python train.py --n_layer=20 --d_model=256 --n_head=4 --n_kv_head=1 --head_dim=64 --d_mlp=1024 --vocab_size=2048 --activation="relu" --norm="rmsnorm" --norm_place="pre" --norm_eps=1e-05 --positions="learned" --qk_norm=false --attn_scale=0.125 --bias="none" --tie_embeddings=false --parallel_block=false --init="normal" --init_std_qkv=0.0427 --init_std_o=0.0 --init_std_up=0.0427 --init_std_down=0.0 --optimizer="adamw" --lr=0.00144 --beta1=0.9 --beta2=0.99 --weight_decay=0.094 --lr_head=0.00471 --grad_clip=1.0 --warmup_steps=403 --schedule="wsd" --decay_fraction=0.759 --decay_shape="linear" --final_lr_fraction=0.1 --batch_tokens=32768 --seq_len=1024 --doc_mask=true --train_tokens=312800000 --steps=9546 --dataset="wikipedia_en"
Each number is 128 + 24 x the weight over its row's rms, rounded and kept within 0 to 255. Layers, rows and columns count from 0. The size above them is the row's rms in percent of the matrix's.

# layer 6 attention query, 256x256, rms 0.0645, rows 0-10,64-74,128-138,192-202, columns 128-255
size [ 77  77  95  93 102  90  86  88  83  74 105 102  79  95  90  84  85  88  87  95  67  87 121  90 117 126 107 113 102 129 127  96 132  87 111  92 103 125  84 114  83 117 116  95]
[[133 110 145 151 126 106 140 136 117 106 145 139  71 129  84 116 125 130 172 110 133 168 149 125 145 136 157 100 136 109 117 100  91 132 127 110 150 133 127 170 148 102 134 107 129  91 188 143 133  75 129 140 106 122 137 148 129 150 121 150 152 134 120 134 132 119 134 164 129 137 148 101 133 138 177 141 104 127 111 114 109 117  98 130 139 155 148 140 154 102  79  85 116 165 116 109 141 137 115 122 128 128 122 110 121 127 120 132  96 125  92 137 135 115 132 108 161 123  99 160 127 103 138 116 107 169 100 137]
 [124 132 149 126 142 145 160 110 119  72 163 151 148 147 154 159 114 132 129 138 130 124 137 135 107  96  97 114 162 105  88 126 139 116  98  86 136  83 117  89 117 119 146 141 134 152 117 127 125 149  99 167 104 108 141  88 167 109 130 133  87  90 139 116 126 140 121 117  94 152 128 128 130  87 136 110 100 119  80 130  99 139 124 113 147 115 119 110 124 142 145 135 151 108 150 162 126 153 145 101 156 128 132 137 118 131 123 105 161 100 186 131 119 175 131 145 105 118 139 112  91 111 139 164 145  85 125  92]
 [140 144 123 113 109 107  93 111 105 142 147 106 124 109 107 129  96 110 132 125 125  91 147 102 153 133 118 104 107 128 113 137 145 127 128 150 115 151 148 138 120 128 151 163 150 154 154  82  87  99 165 138 133 158  92  87  79 111 112 117  96 127 139  98 145 127 167 186  86 131 142 157 120 118 158 124 175  90  87 158  94 140 132 193 109 154 155 133 126 119 112 125 131 129 107 100 121  80 132 113 146 151 157 129 122 143 136 156  83 145 143 159 166 147  98 135 154 143 156 180 149 152 116 102 138 124  97 165]
 [134  98 125 125 149 113 152 114 117  68 110 118 128  75 121 117  98 114  88  98 133 138  50 113 119 130 126 122 118 134 141  91 180 101 126 123 115 107  87 141 126 187 140 128  61 126  69 139 123 133 146 158 118 113 121 135 171  84 135 124 158 136 108 154 118 131 128 130 146 106 126 118 162 160  87 151 173 107 145 133 169 145 123  86 130 140  63 144  94 137 136 142 107 105 112 148  93 118 112 150 116 102 141 131 106 112 147 108  85 100 123 141 145 126 162 138 150 148 121 121  84  90 119 102 103 132 142 109]
 [117 110  79 156 102 126  94 178 106 169 161 133 111 143  87 162 125 128 120 168 128 140 122 122 118 111 133 161 106  96 127  92 112 109 126 157 152 129 127 144 108 149 117 159 141 130 126 137 121 118 141 138 103 128 123 134  66 144 147 162 105 120 139  75 125  78 123 127 118 131 143 121 109 103 166 135 116 138 166 148  94 139 138 115 114 133 138 128 132 154  84  96  82 139 123 128 177 109 165 176  99 138 120 168 123 135 130 146 149 118 140 117 157 162 141 108 163 157 125 136 125  75 134 170 104 157 115 134]
 [ 95 139 109 158 113 137  86 183 113  87 126 126 149 169  70 146 115 101 119 136 152 100  77 125 103 105 123 165 128 129 168 123 180 144 121  94  91 103 133 112 144  95  98 116 121 102 107 143 139 136 109 156 131  80 164 153 135 151 137 104 150 140  97 164 166 131 141 144 103 120 141 135 107 151 134 174  96 124 157 138 148 162 160  54 148 164 118 105 110 131 113 131 105 119 113 125  96  89  92 149 130 102 101 107 143 151  85 134 144 147 137 113 156 165 116 125 109  94 130 116 107 115 138 110 116 136 121 137]
 [102 154 124 120 117 147 113 140 133 176  90 147 143 153 121 142 116 157 137 126 121 152 144 141 113 117 145 154 164 114 152 133 155  77 129 141 140 161 114 154 139 133 146  96  97 142 115  92 140 100  97 131 126 190 106 153  84 112 139 162  96 150 120 112 125 177 143 137  81 110 105 159 128 140 134 129 151 132  94 169 106 143 129 136 130 145 136  95 140 107 139 128 134 126 147  86 165 106 123 130 134 140 139 177 129 145 201 140 109  98 132  98 108 176  87 131 119 128 132 106  98 114  85 119 137 111 111 127]
 [124  82 169  81 133  94 115 164 154 101 162 119  95  78  83 113 117 118 133 136 166 155  98 145 109 131 123 155  94 148  73 109 147 116 154 110 130 109 122 127 106 136 106 134  96 150 151 115 113  95 144 140 154 108 106  92 128 138 144 111 140 115 139 135 130 120 127 163 167  76 110 105 122 100  93  87 135  92 149 168 133 120 121  86 148 100 157 110 132 140 123 122  89 146 126 153 134 131 118 162 165 118 118 115 130 129 120 139  99 150 137 180  98 116 144 111 144 134 145 130  98 149 103  96 129 162 168 156]
 [145 153 149 135 124 147 117 149 124 123 158 108 133 156 109 140 144 155  77 147 125 149 127 150 123 197 108 138 126 126 134 136 130 161 141 161 143 109 105  87 114 118 129 125 129  80 133 115  78 143 101 139 131 110 132 119 160  95 131 180 123  69 153 195 144 169 151 180 123 113 145 132 130 114 121 116  79 110 112 150 134 172 186 157 123 118 115 171 119 152 147 134 141 164 129 118 133 128 145 121 140 114  76 124 132 117 117 111 153 143 117 105 129 105 131 107 102 162  94 142 122 156 104 145 126 117 103 143]
 [137 143 160 148 146 195  93 147 144  83 132 118 171 157 120 146 115 148 119 133 114 161 111 176 102 129 102 154 160 121 140 140 159 118 105 128 126 130 105  98 147 123 122 142  85 146 154  80 140 150  84 122 133 125 125 123 177 109 153 148 118 106 143 153 148 168 115 119  70 169  96 168 123 109 138 149 147 132 124 154 173 113 116  98 118 108 114 105 136 123 134 123 123 152 128 115 124 147 153 169 119  92  96 155 113 141 123 104 133 124 143 107 122 107 140 139 107 112 135 111  68 141 117 115 122 106 129  81]
 [133 109 120 163 109 173 135 107 143 134 126 148 140 113 165 113 114 128  99 146 127 111 163 150 114 124 130 104 161 118 144 154 164 118 107 116 147 133 109 126 117 158 146 121  66 145 114 120 144 130  88 136 126 152 140 133 135 143  89 126 100 125 143 191 112 150 145 112  82 137  87 150 139 164 128 149 136 135 108 157 159 140 107 165 160 116 111 121 125 100 140 118 178 111 139 123  80 170 148 110 169 145 141 109 111 127 150 115 131 119 163 128 116 157 126 146 130 143 130 124 103 120 114 109 160 101 147 119]
 [124 123 166 127 116 126 122 126 130 182  56 127 125  96 171 136 101 126 118  96 102 119 164 143 116 178  64 118 126  75 125 139 165 103 147 173 124  92 156 149 145 158 172 142 121 110 135 139  95 133 140 149  94 135 148 127  91  89  77 131 133 136 138  99 157 130 138 106 136 158 112 142 137 133 158  96 133 132  83  87 163 134 111 156 146 149 102 117 134  78  88  98 147 141 139 105 147 157 171 106 161 133 168 153 164 108 149 105 136 113 136 129 119 123 146 139  86 151 107 126 107 115 139 107 106 110 139 127]
 [146 127 104 184 103 100  74 158 159 115 130 113  72 113  68 138  97 124 135 107 104 119  87 132 104 113 151 139  95 122 162 132 126 129 118 116 144 106 162 158 147 136  99 157 141 111 131 106 100  90 150 109 128 107  96 137 148 151 138 116 160 112 140  80 124 133 112 136 143 101 123 112 125 130 144  77  92  82 131  97 163 149 103 138  91  96 173 158 193 150 103 159  81 120  94 140 177  57 126 130 126 108 132 129 113 121  94 157 149 122 150 125 133 113 162 111 164  99 141 123 123 127 118 148  89 136 116 161]
 [141 111 130 101  70  86 160  63 114 124 119 162 128 119 151 106 161 148 162 137 113  76 145 122  87 131 119 142 120 120 108 126 159 104 139 146 124 143 115 132 153 128 149 175 113 139 113 123 102 146 108 117 115 113 110 117 173 129 111 129 107  90 116 130 116 164 145 165 177 177  96 188 128 115 118  95 128 132  95 121 148 124 150 152 146 116 100 120 109 100 146 168 134 107 154 136 113 125 122 101 141 142 135 123 122 130  76 136 127 120 110 110 124 133 166 161 132 142 122 154 155 125 170 142 140 121 137 143]
 [132 104 159  78 144 108 119 141 176 120 135 126 147 103  97 147 100 110 139 127 118 171 124 119 127 134 135 127 157 129 153 113 149 124 110  77  94 128  95 139 107 153 110 119 142 132 138 135 149 135 121 136 122 136 104 134 151 117 116 114 159 159 137 132  85 153 137 132 165 148 150  64  98 124 119 150 129 148 170 137 150 131 138 107 147 113 110 117  82 108 133 114 136 125 150 130 102 121 138 129 133  99  88 105 160 135 139 118 119 127 135 154 136 167  66 139 130 134 132 102 162 123 103 136  75 143 129 145]
 [110 111 157 125  78 143 117 120 122 161 123 119 115 119 157 106 134  99 171 132 145 157 105 105 111 124  90 125 115 139 104 147 100  96 142 180 161 116 131 182 177 115 123  72 132 142 147 129  93 161 156 113 120 140 151 127 156  61 141 124 110 120 132 131 139 118 137  74 115 157 127 104 168 126 130 143 196 133 147 117 159 150 118 124 114 167 122 136 159 178  88 129 136 123 122 141 134 120 122 121 147 132 123 113 168 103 166  99 111 116 130 168 152 103 193 109 137 122 114 153  85 116  64  98 112 134 114 122]
 [128 170 113 136 126 124 118 157 176 126 141 113 175 142 109 119 124  99 129 192 148 140  82 111 124 150 150  96 121 142 133  86  92 123 119 127 159  94 137 117 116 142 102  85 129 149 122 112 120 107 112 172 156 138 117 162 130 134 126 148 148 145  86 144 161 125 113 132 110 146 137  91 162  94 120 129 137 113 159 175 165 162 118  65 134 122 129 152 125 101 118 103 155 133 108 125 114 126 129 153 133 116 121 143 159  69 152  90 122 142 116 146 137 117 122 103 101 117 162 119  84  98  95  81 136 152 152 126]
 [113 115 136  90 149 128 109 138 164 179 122 131  99 144 134 141 124 118 127 117 133 133 129 114 114  96 139 110 153  91 136 144 116 100 114 120 162 135 119 159 154 128 136 136 132 132 126 131 134  65 146 136 143 164 150 135  95  80 104 162 139 126 140 136 142 185 137 180  89 126 107 161 157 141 137 146 180 139 130 125 100 157  97  95 103 134 150 122 159 110 114 120 157 143 126 114 143 139  96  60 163 157 129 129 112 145 105 144 105 135 141 121 132 133  92 161 146 103 140 112 119 140 129 134 149 135 112 152]
 [102 115 158 122 143 124 162  91 163 126 146 168 175 128 164 116 131 149 135 154 158 195 144  93 111 127 114 112 134 137  94 119  80 134 120  51  89 104 118 131 101 138 116 133 155 156 146 147 150 109 141 132 162 134 118 145 134 123 120 163 125 144 132 118 136  97 140 111 111 154 102 125 135 129 141 115 148 112 114 149 151 132 135 103 177  84 140  91  87 105  94 125 163 143  49 151 112 144 146 101 158 138 133 117 142 132 101 125 119 101 158 116 111 117 101 110 109 165 151 132 132  99 109 140 152 148 131 102]
 [111 140 111 149 147 103 137  83 144  84 150 122 142 111 151 115 108 122  93 102 169 138 103 140  99 110 141 112 101 126 120 148 102 125 160 118 117 125 110 111 167 109 109 152 111  89 152 126 119 133 118 146 167  88  99 101 174 122 154 128 158 127 125 164 132 136 114 130  73 110 125 114 155 117 116 119 112 119 115 163 151 126 138  84 141 146 150 158 160 132 122 103 152 145  91 161 108 148 118 152 136 102  75 109 139 108 155 114 140 123 116 115 157  91 166 132  90 103  77 104 109  99 132 159 171  85 105 116]
 [157 117 119 139 105 115  80 154 117 158 109 142 109 100  91 109  79 132 144 132 107 120 127 119 124 157 136 132 157 116 132 160 156 134 113 190 119 128 113  96 131 118 144 111 140 143 114 119 128 101 110 123 113 174 122 162 103 118 148 143 125 106 159 136  91 119 114 103 161 168 136 168  93 142 136 149 109 161 137 118 113  84 164 126 127  95 122 134 116 137 104  99 106 164 115 133  90 133 144 127 163 147 116 145 143 121  97 133 104  88 117 130 131 112 125 119 124 206 102 127 163 134 121 154 141  93 105 147]
 [134  98 142 123 111 160 125 132 160 196 106  98  96 140 123 125 125 149 114 154 148 118 132 104 170 106 124  96 160 168 169 117 142  94  87  94 130 131 135 150 138 137 142 148 148 157 129  88 128 146 155 138 103 134 132  91 109 125 108 124 125 144 156  94 135 136 128 122 104 127 127 103 103 110 124 118 122 139 138  93  97 144 127 148 125  65  73 143 142 102 117 127 104  95 116  95 134 127 141 102 100 169 161 137 137 140 155 151 148 138 159 189 119 129 106 106 198 132 113 103 106 147 134 115 139 123 155 129]
 [153  97 130 175 115  82 145 100  87 129 154 132 124 155 132 170 124 153 119 125 123 148 152 139 139 130  96  87  88 122 138 136 122 146  99 110 127 157 115 168 101 144 129 159 122  94 168 146 121  92 150 150  81 122 145 147 117 108 109 133  92 127 154 110 124 147 118 152 107 146  99 103 135 143 153 113 113 116 123 146 155 113 155  93 110 130 112 166 112 119 113  99 129 141 137 140 158 146 138 119  95 141 149 134 138  99 131 111 114  71 131 125 118 151 131 153 112 148 109 160 153  82 145 139 152 122 137 108]
 [138 152 138 140 111  92 158 156 106 113 154 110 120 149  92 136 105  83 121 118 126 139  99 114 102 138 130 138 116 146 124  94 154 165 129 138 152 167 152 116 162 138 106 117 139 129 127  79 127 117 101 128 114 145 128  67 133 146 120 168 114  99 137 157 127  95 122 111 184 166 168 105 121 111 122 111 108 146 161 159 146 108 116 114 136 127 155 140 106 106 111 163 151 157 142 161 149 139 109 122 126 122 129 144 120 135 140 111 151 134 176 181 154 172 131 115 156 124 116 110 136  95 135 119 139 148 116 132]
 [182 162 146 116 111  98 158  84  96 129 115 123 125 124 149 114 123 124 111 162 118  92 170 133 122 113 123 122  90 141  94 119 149 105 138 155 125 163 116 137 139 118 157 134  80 158  67 110  97 136 124 146 120 139 103 146 118 138 107 164  95 108 119 119 110 171 143 112 110 117 131 153 115 138 101 142 140 171 119 131 127 128 129 159 155 126 136 148 117  80 104 169 140 109 156 144 130 125 128 142 118 165 141 132 119 113 140 131 119 105 123 137 122 173 161 156 140 165 101 143 195 108 182 140 148 146 173  84]
 [123 132  84 103 100 104 125 107 108 156 130 159 100 116 140 108  90  86 117 127 146 202 102  83 161 132 103 121 135 144 147 143 138 155 150  71 111 113 114 189 128 157 116 107 158 121 114 146 127  99 119 119 141 162  97 151 178 157 155  62 135 170 103 127 118 134 112  94 139 128 111  89 132 125  98 124 152  50 156 109 140 116 126 113 141 127 115 135 123 146 129 108 179 104 141  92 104  98 128 119  93  94 101 114 191 119 142 102 113 147  92 145 117 113 134 125 134 127 130 102 132 129 120 150 124 121  98 156]
 [147 122 108 169 155  76 136 125 132 131 173  91  97 123 113 121 133 161  73 138 155 150 173 148 104 136 105 171  94 118 108 120 137 108  86 171 142 127 102 112 107 145 121 138 140  97 131 119  62  65 137 118  92 138  99  93 123 136 133 121  87 121 127 133 103 109 120  96  92 146 164 119 113 141 148 115 154 154 160 129 135 164 134 143 126 168 173 142 120 111 108 129 132 119 115 112 148  91 102 149 105 129 116 131 191 155 124 130 164 103 147  88 162 174 123 130 150 126 140 128 139 104 137 132 114 141  73 104]
 [ 91 120  88 121 111 118 143 131 122 115 103 114 155  88 160 107 143 143 115 113 149 106  56 149 113 141 145 135 116 111 117 119 125 146 126  89 126  55 139 100 130 124 107 101 156 136 142  94 122  93  93 108 152 127 135 138 155  88 180 110 131 155 116 141 126 110 128 112  92 134 157 116 140  85 110 148 108  98 115 144 153 152 127  70 152 129 128 100 148 118 141 115 134 146  80 131  93 110 106 169 134 119 114 135 182 115 126 119 159  88 107 120 156 129 121  96 106  92 113 119 102 128 146 123 128 118 109 141]
 [ 96  84  94 110 115 122 126 117 138 171 100 140 111 131 136 118  86 123 126 125 166 129 104 135 135  64 105  84  96 116 116 169 115 100 123 133 126 107 121 141 128 155 120 154 116 119 115 130 163 163 157 114 149 113 153 125 158 116 122 101 146 170  83 141 120 156 125 138 125  99  65 173 133 117 116 150 165 123 112 118 151 113  74 125 126 179  97 105 150 148 146 136 132  85 120 141 150 133 117 103 105 152 139 102 118 144 128 155 102 143 161 145 122 119 126 139 152  99 135 120 130 151  96 150 131 120 101  91]
 [ 95 108 108 152 114 124 120 183 135 134 145 157 103 111 133  81 113 147 163 137 137 185 123 149 148 114 140 133 142 112 140 124 100 144 157  56 136  80 105 152 126 167  95 122 175 116 131 157 135  80 149 103 164 145 116 135 170 141 185 100 114 194 104 124 127 133  96 143 123 132 144  84  99  91 134 107 128  71 138 136 121 134 101 108  93 145 136  88 132 178  93 118 123 155  81 124 128  85 126 116  96 119 121 123 167 120  89 149 134 156 107 121 116 103 125 107 158 114 173 128 108 152 137 144 125 142 144 167]
 [121 168 177  95 128 151 125 128 139 130 148 125 129  88 143  87 147 117 118 149 148 171 126 123 121 117 149 125 142 178 104 156 136 150 147 126 129 131 124 117 123 138 145  97  91 145 136 134 149 156 143 129 139 133 103  95 135 116 165 152 140  95 147 199 152 137 141 128 113 149 119  60 145 102  90 112 107 148 109 170 140 129 136 155 182 148 134 146 157 146 149 123 174 167 108 132 115 123 138 108 170 110  78 146 115 118 123  99 128 134 141 118 122 121 131 118 120 125  90 115 119 140  74 112 164 109 129 131]
 [156 146 123 153 139  97 131 151  94 124 124 132  93 130  93 148 145 157 116 132  86 132 127 108 101 155 146 194 146 126 113 124 128 159 110 151  90 120 111 130 110 101 133 135  99 126 180  75 140  91  99 126 110 138  98 114 131 160 118 144 106  97 148 138 116 110 131 109 107 158 142  99 103 105  93 130 134 129 162 152 129 155 139 110 122 149 110 103 150 153  92 129 147 160 120  98 142 168 159 148 137 132 127 139  96 192 116 122 162 120 135 158 118  91  76 134 162 133 127 124 170 106 129 104 191 122  93 159]
 [131  84 135 116 106 155 147 127 115 168 119 104 127 126 157 163 138  91 127 155 105 121 151 137 141 124 133 147 154 115 116  93 164 110  96 105 148 106 103 160 117 123 149 112 165 118 103 123 144 124 134 164  83 121 126 131 121 123  81 152 100 121 166  97 109 119 103 118 108 135 134 114  85 149 109 130 138 148 126 120  99 108 116 161  97 116 110 129  84 115 103 144 132 112 131 129 107 145 146  84  93 168 145 142 132 117 130 137 142 107 162 121 105 184 144 179 153 136 150 129 203 131 175 170 132 164 122 150]
 [147 113  98 132 128 133 147  89 131 107 126 140  99 134 134 140 140  74 154 107 143 109 101 125 104 141  96  48  88 175 131  94 125  95 107 175 122 152 153 135  95 151 123 106 110 108 147 145 110 153  85 121 168 140 104 118 130 133 136 123 163 136 108 130 120  98 119 151 147 115 158 116 174 160 152 130 133 179 122 156 165 115 138  75 125 114 112 125 154 121  96 126 121 160 139  99 147 139 108 162 127 137 165  97  99 117 141 147 128 158 128 149 140 110 130  95 196 140 164 140 144 164 107 147 116 155 120 159]
 [135 128 165 106 131  90 185  75 147 144 135 131 182 133 189 120 101 116 131 143 104 153 145 110 125 126 102 112 148  98  83 154 140 126 138  83 136 105 107 133  87  97 166 127 143 156 129 109 148 164 145 131  83 124 141 123 138 111 146 153  83 114 129 156 129 131 101  92 151 174 121 112 117 114  91 105 118 120 136  83 104 127 130 149 146 140 147 134 119 147 144 137 111 109 156 170 118 148 150 102  73 136 107 141 178 118 129 112 142 126 135  99 144 157 142 152 105 138 121 113 140  92 151 136 180 108 154 127]
 [169  89 143 126  93 134 170 136  82 149 135 163 122  94 116 124 105 123 146 105 120  87 125 137 117 145 140 107 130 167 137 139 125  83 138 147 132 126 166  92 126 149 133 130 123 144 110 124  94 153 133 104 133 146 132 152 129 123 117 114 174 138 124  87 106 113 152 136 151 136 149 107 145 102 137 144 133 181 163 106 147 106 167 112 109 108  90 130 116 136 164 122 115  96  84  90  97 127 103 140 152 118 139 119 142 139 129 129  89 133 106 131 112 155 148 130 160 185 127 123 135 113 125 135 116 122 115 106]
 [147 138  92 157 129 141 143 113 126 145 105 137 125 108 168 123 116 144 151 122 146 106 136 112 151  89 146  12 115 138 131 154 108  91 125 117 144 139 112 106 141  98 142 119  89 103 150 167 102 135 103 139 123 149 118 157 154 149 143 128 147 123 107 116 169 117 133 124 102 127 166 149 141 144 114 167 151 160 119 139 162 115 138  86 112 126 134 121 175 162 156 119 106 103  87 118 115 147 134 122  89 118 145 130 130 137 184 139 132 108 167 149 145 135 122 129 118 162 138 103  68 154 117 116 154 123 155 130]
 [105 132 165 140 114 124 168 120 136  87 129 140 122 138 144  85 121 110 139 121 125 151 122  77 106 134 124 135 131 122 100 142 104 134 126 102 135 114 125  97 107 135 105 116 139 131  64  88 136 176 153 126 107  96 117 156 176 119 125 110 103 154 147  98 121 142 135 105 150 144 137  78 135 115 140 142 105  95 150 169  98 139 132 126  90 130 146 138 116 151 102 159 126 157  97 130 113 135 129  94 106 136 109 123 126 107 138 138 121 164 131 167 116 174 114 144  97 128 141 141 165 112 187 148 121 149 144 146]
 [ 86 159 141 117 162 114 117 163  98  78 130 129 194 157 150 140  90 126  93 171 129 104 147 168 110 106  88 157 121 110 104 120 147 100 104  67 155 103 119 127 139  90 135 126 134 149 141 101 159 157 119 156  69  93 137 143 150 148 116 100  95 132 121 150 160 110 109  96 130 130 145 161 104 116 129 134 100 130 144 165  96 127 127 151 134 141 183 119 120 148 101 135 124 112 102 132 122 123 156 142 121 132 100 143  93 124 114 113 155 133 163 114 145 155 123 139  86 111 105  94 108 139 192  73 174 130 123 118]
 [105 140 141  69 124 141 157  87 162 114 109 116 175 137 182  92 105 171 124 157 124 129 162 162 132 124 129 128 103 112 102 153 131 140 128  77 102 150 116 147 123  90 137 140 128 136 136  99 128 157 108 145 128 127 107 135 151  81 127 144  83 138 121 173 152 159 126 117 152 126 110 133 141  93 105 116  99 119 130 122 108 138 124 160 176 130 145 112 141 127 138 134 136 124 184 142 130 139 129 145 137 145 139 122 147 137 149 112 151  89 117  73 122 180 121 139  82 173  64 118 118  74 180 144 151 105 111 110]
 [140 154 156 127 108 127  92 183 103 126 149 161  92 140 103 111 134 145  87 134 133 151 161 101 149 101 137 122 127 128 123 146 139 148  89  52 153  72 123 151 142  97 121 152 160 120 139 105 135  94 145 122 115 100  96 137 102 154 139 129 122 151 139  86 141  98  96 123 127 110 136 105 109  96 134 147 124 118 149 186 144 138 137 111 105  74 151  98 120 141 152 105 128 120  92 163 144 113 114 102  72 138 131 142 142 148 149 123 131 126 126 128 110 139 119 123  92 125 183 127 119 145 132 132 124 141 145 172]
 [ 92 119 130 172 117 124 108 131 115 116 154 106 115 140 152 155 106 145 115 126 135 183 144 129 123 129 117 169 167  85 144 159 151 124 118  97 138  78  87 149 146 123 133 137 163 157  85 138 151  99 116 116 109 118 112 122 141 142  65 109 106 148 146 141  89 162 136 122 142 141 145 132 100 141 119  89 137  81 146  90  93 152 133 156 112 120 120 150 111 142 124 128 139 159 118 154 128 103 128 100 135 115 114 124 171 115 101 132 149 115 120 107 142 133 151 119 101 115 136 148 124 123 147 120 129 124 123 123]
 [130 142 123  72 132 118 183  86 159 124 120 135 173 168 195 147 118 141 117 167 104 117 170 117 119 144  96 137 107 122  86 152 131 123 140 119 125 118 107 142 105 105 169 100 121 153 160 115 121 151  94 145 105 124 100 102 120  86 146 151  83 102 127 165 122 100 107 115 144 159 154 121 127  91  79 137  96 119 148 121 121 110 118 156 133 118 127 112 139 132 153 136 137 112 160 142 130 143 134 137 107 150 119 153 147 149 156 105 138 118 115  89 100 152 122 170 143 163 109 132 120  91 168 155 162 120 171 107]
 [125 157  96 168 103 128  55 149 129 182 111  98 115 148 140 139 160 134 160 147 139 148 182 179 138  96 124 106 158 122 172 144 135 101 126 180 135 138 135 122 122 164 151  89 121 129 123 148 113 111  89 109 167 176 106 164 120 155 136 120 133 158 129 111 145 125 110 107 107  93 131 179 131 146 145 133 162 133 113 114 113 136  98 145 161  95 139 141 136 114 116 132 125 124 143 119 130 126 129 145 124 130 125 108 102 123 130 138 148  95 118  95 115 107 119 127 150 102 140 147 137 161 126 152 115 149 117 162]]
# layer 6 attention key, 64x256, rms 0.06, rows 0-9, columns 128-255
size [107  86  98 103 104  96  96  99 103  89]
[[130 112 100 128 112 122 148 144 134 111 148 154 134 139 137 141 138 104 136 116 112 130  96 125 127 147 147 132 120 112 127 134 159 109 137 102 135 108 135 126 129 118 117 127 138 118  92 163 118 122 140 149 121 144 128 114 156 136 114 132 153 165 116 124 119 127 132 128 137 133 129 130 139 127 169 138 136 133 108 120 145 143 134 101 136 142 126 116 108 126  90 124  99 112 115 157 107 102 133 124 133 255 168 110 144 134  98 189 141 133 117 129 119 125 123 115 142 107 132 120 143 122 112 171 112 169 126 129]
 [131 154 148 134 128 152 140 101  81 114 112  92 111 126 133 117 107 131 126 126 178 148 124  86 154 124 132 118 131 177 144 142  98 153 145 122 117 125 104 108 152 121 172 142 120 127 139 113 106 128 145 117  89 116  93 164 119  97 156 103  96 141 187 106 136 124 145 150 118 157  95 101 105 129 142 102 151  71 140 116 100 105 126 165 106 142 135 125 113 143 113 139 141 146 114  96 135 153 105 104 131 153 167 103 144 130 164 156 103 163 113 198 118 148 129 160 156 126 127 128 168 164 156  92 131 144 138 151]
 [119 113 130 121 143 117 131 124 124 102 106 144 129 125 133 142 155 109 121 147 131 108 119 140 151 132 115 162 134  95 141 121 137 129 148 174 110 106 145 125 131 134 113 114 131 126 128 133 156 141  98  95 174  88 147 119 125 152 132 127 150 194 124 139 126 113 123 106 123  92 106 140 134 146 106 143 113 128 142 121 133 123 133 129 118 151 115 114 147 132 126 134 108 141 142 146 142 155 120 153 135 219 157  85 113 127 131 191 151 143 115 112 102 133 178 122 133 113 147  97 139 137 126 141  97 165 144 160]
 [155 120 148 143 136 164 139 150 128 110 153 131 143 105 112 121 141 152 166 126 125 116 145 116  96 121 137 148 136 125  87 156 154 134 121 110 161  78 148 125 148 111 128 146 156  95 138 117 131 120 127 152 101 114 154  64 105 152 129 118 138 116 164 141 163 135 124 131 156 181 107  88 129 136 148 125 125 115 109 133 149 154 138 113 145 152  87 116 137 163 115 114 128 150 128 127 130 139 150 122 142  89  90 139 122 117 117  32 147 144 126 128 117 129  77 145 120 159 128 157 141 106 119 119 148  96 115  99]
 [ 88 146 159 148 151 120 127 114 104  99 119 142 102 150 132 131 124 121 132 102 114 147  88 145 163 127 142  96  87 101 135 134 102 141 129 155 117 104 159 110 145 144 103  90 127 151 127 121 107 124 146 119  86 148  87 154 113  93  92 121 128 146 104  99 101 128 134 150  93 123 135 113 120 115 117  92 104 105  96 127 120  93 142 149 104 105 142  71 129  97  95 139 118 129 122 132 101 153 152 122 131 210 171 126 128 117 151 144 111 124 135 117  83 135 136 113 109 123 123 141 143 112 121 112 134 126 140 167]
 [133 153 131 153 158 139 136 132 123 147 131 132 111 128 125 116 131 163 129  96 135 156 122 129 135 135 126 128 126 100 118 124 142 120 133 153 137 132 113 118 145 141 145 122 107 112 133 112 115  99 123 136  89 166 121 109 111 105 121 127 129 117 134 116 107 130 126 129 127 135 132 124 123 120 129 122 116 120 103 141 123  84 137 157 115 141 130 151 120 120 150 101 144 142 123 129 109 144 148 136 148  26  75 156 122 123 125  49 111 136 126 138 109 120 114 158 113 132 105 139 139 145 128 130 144  91  92  84]
 [105 182 135 113 133 119 141 110 106 123 142 113 128 146 114 144 130 152 134 131 151  91 120 107 118 148 130 130 115 109 129 106 134 145 120  97  84 127 110  73 123 115 100 126 134 144 142 119 112 138 122  90 151 122 140 143  97 156 155 115 138 144 106 132 132 124 125 151  69 112 136  97 109  76 141 142 116 125  96 128 176 111 128 118 135  96 119 126 133 149 138 134 137 109 142 174 100 123  97 127 114 111  95 120 141 154 127 177 130 109 104 111 124  95  97 128  89 107 120 120 164  97 157 119  98 157 148 102]
 [130 118 138 121 134 139 100 135 133 128 135 144 145 137 118 136 129 100 121  83 119 177 109 121 130 123 135 127 147 120 125 136  90 124 125 105 114 104 154 144 150 135 112 138 148 125 116 130 120 131 149 127 167 132 164 141 133 109  97 142 144 123 132 124 118 143 121 106 133 171 137  76 151 125 121 147 128 133 151 133 133 138 125 124 140 130 105 152 122 151 132 109 131 149 153 168 100 108 107  85 120  30  23 131 147  97 122  83 140 145  96 130 123 119 111 126 101 108 105 117 129 102 121 154 123 105 113 131]
 [135 147 125 158 122 125 162 147 114 119 115 113 123 144 129  85 138 160 153 135 107 128 137 114 135 148 111 101 132 137 142 120  98 155 137 147 134 144 149 130 136 136 176 128 119 155 106 134 133 124 147 112 100 124  90  89 115 157 127 108  91 127 139 149 123 118 117 107 153 158 159 126 142 116 113  93 109 124 171 128 127  98  88 143 101 136 139 116 123 131 100 161 114 144 142 155 145 119 172 130 120  71 183 155 157 130 126  66 131 127 123 161  92 162 147 147 120 108 146 123 115 120 145 130  98 131 162 107]
 [129 138 110 114 125 117 147 123  99 123 118  95  95 117 138 130 138 138 146 120 122 145 125 116 136 136 122 114 133 121 115 121 147 138 136  89 117 106 107 123 123 151 137 115 118 114 116 136 137  97 145 121  66 129 108 118 124 145 112 127  95 149 139 146 145 127 150 145  95 116 106  97 129 125 186  84 145 130 126 124  94 114 133 159 141 126 155 122 148 149 125 135 132 121 106 130 161 121 154 155 127 196 169 117 123 141 139 152 128 135 132 119 108 154 137 135 121 117 132  91 147 140 120  99 132 148 161  97]]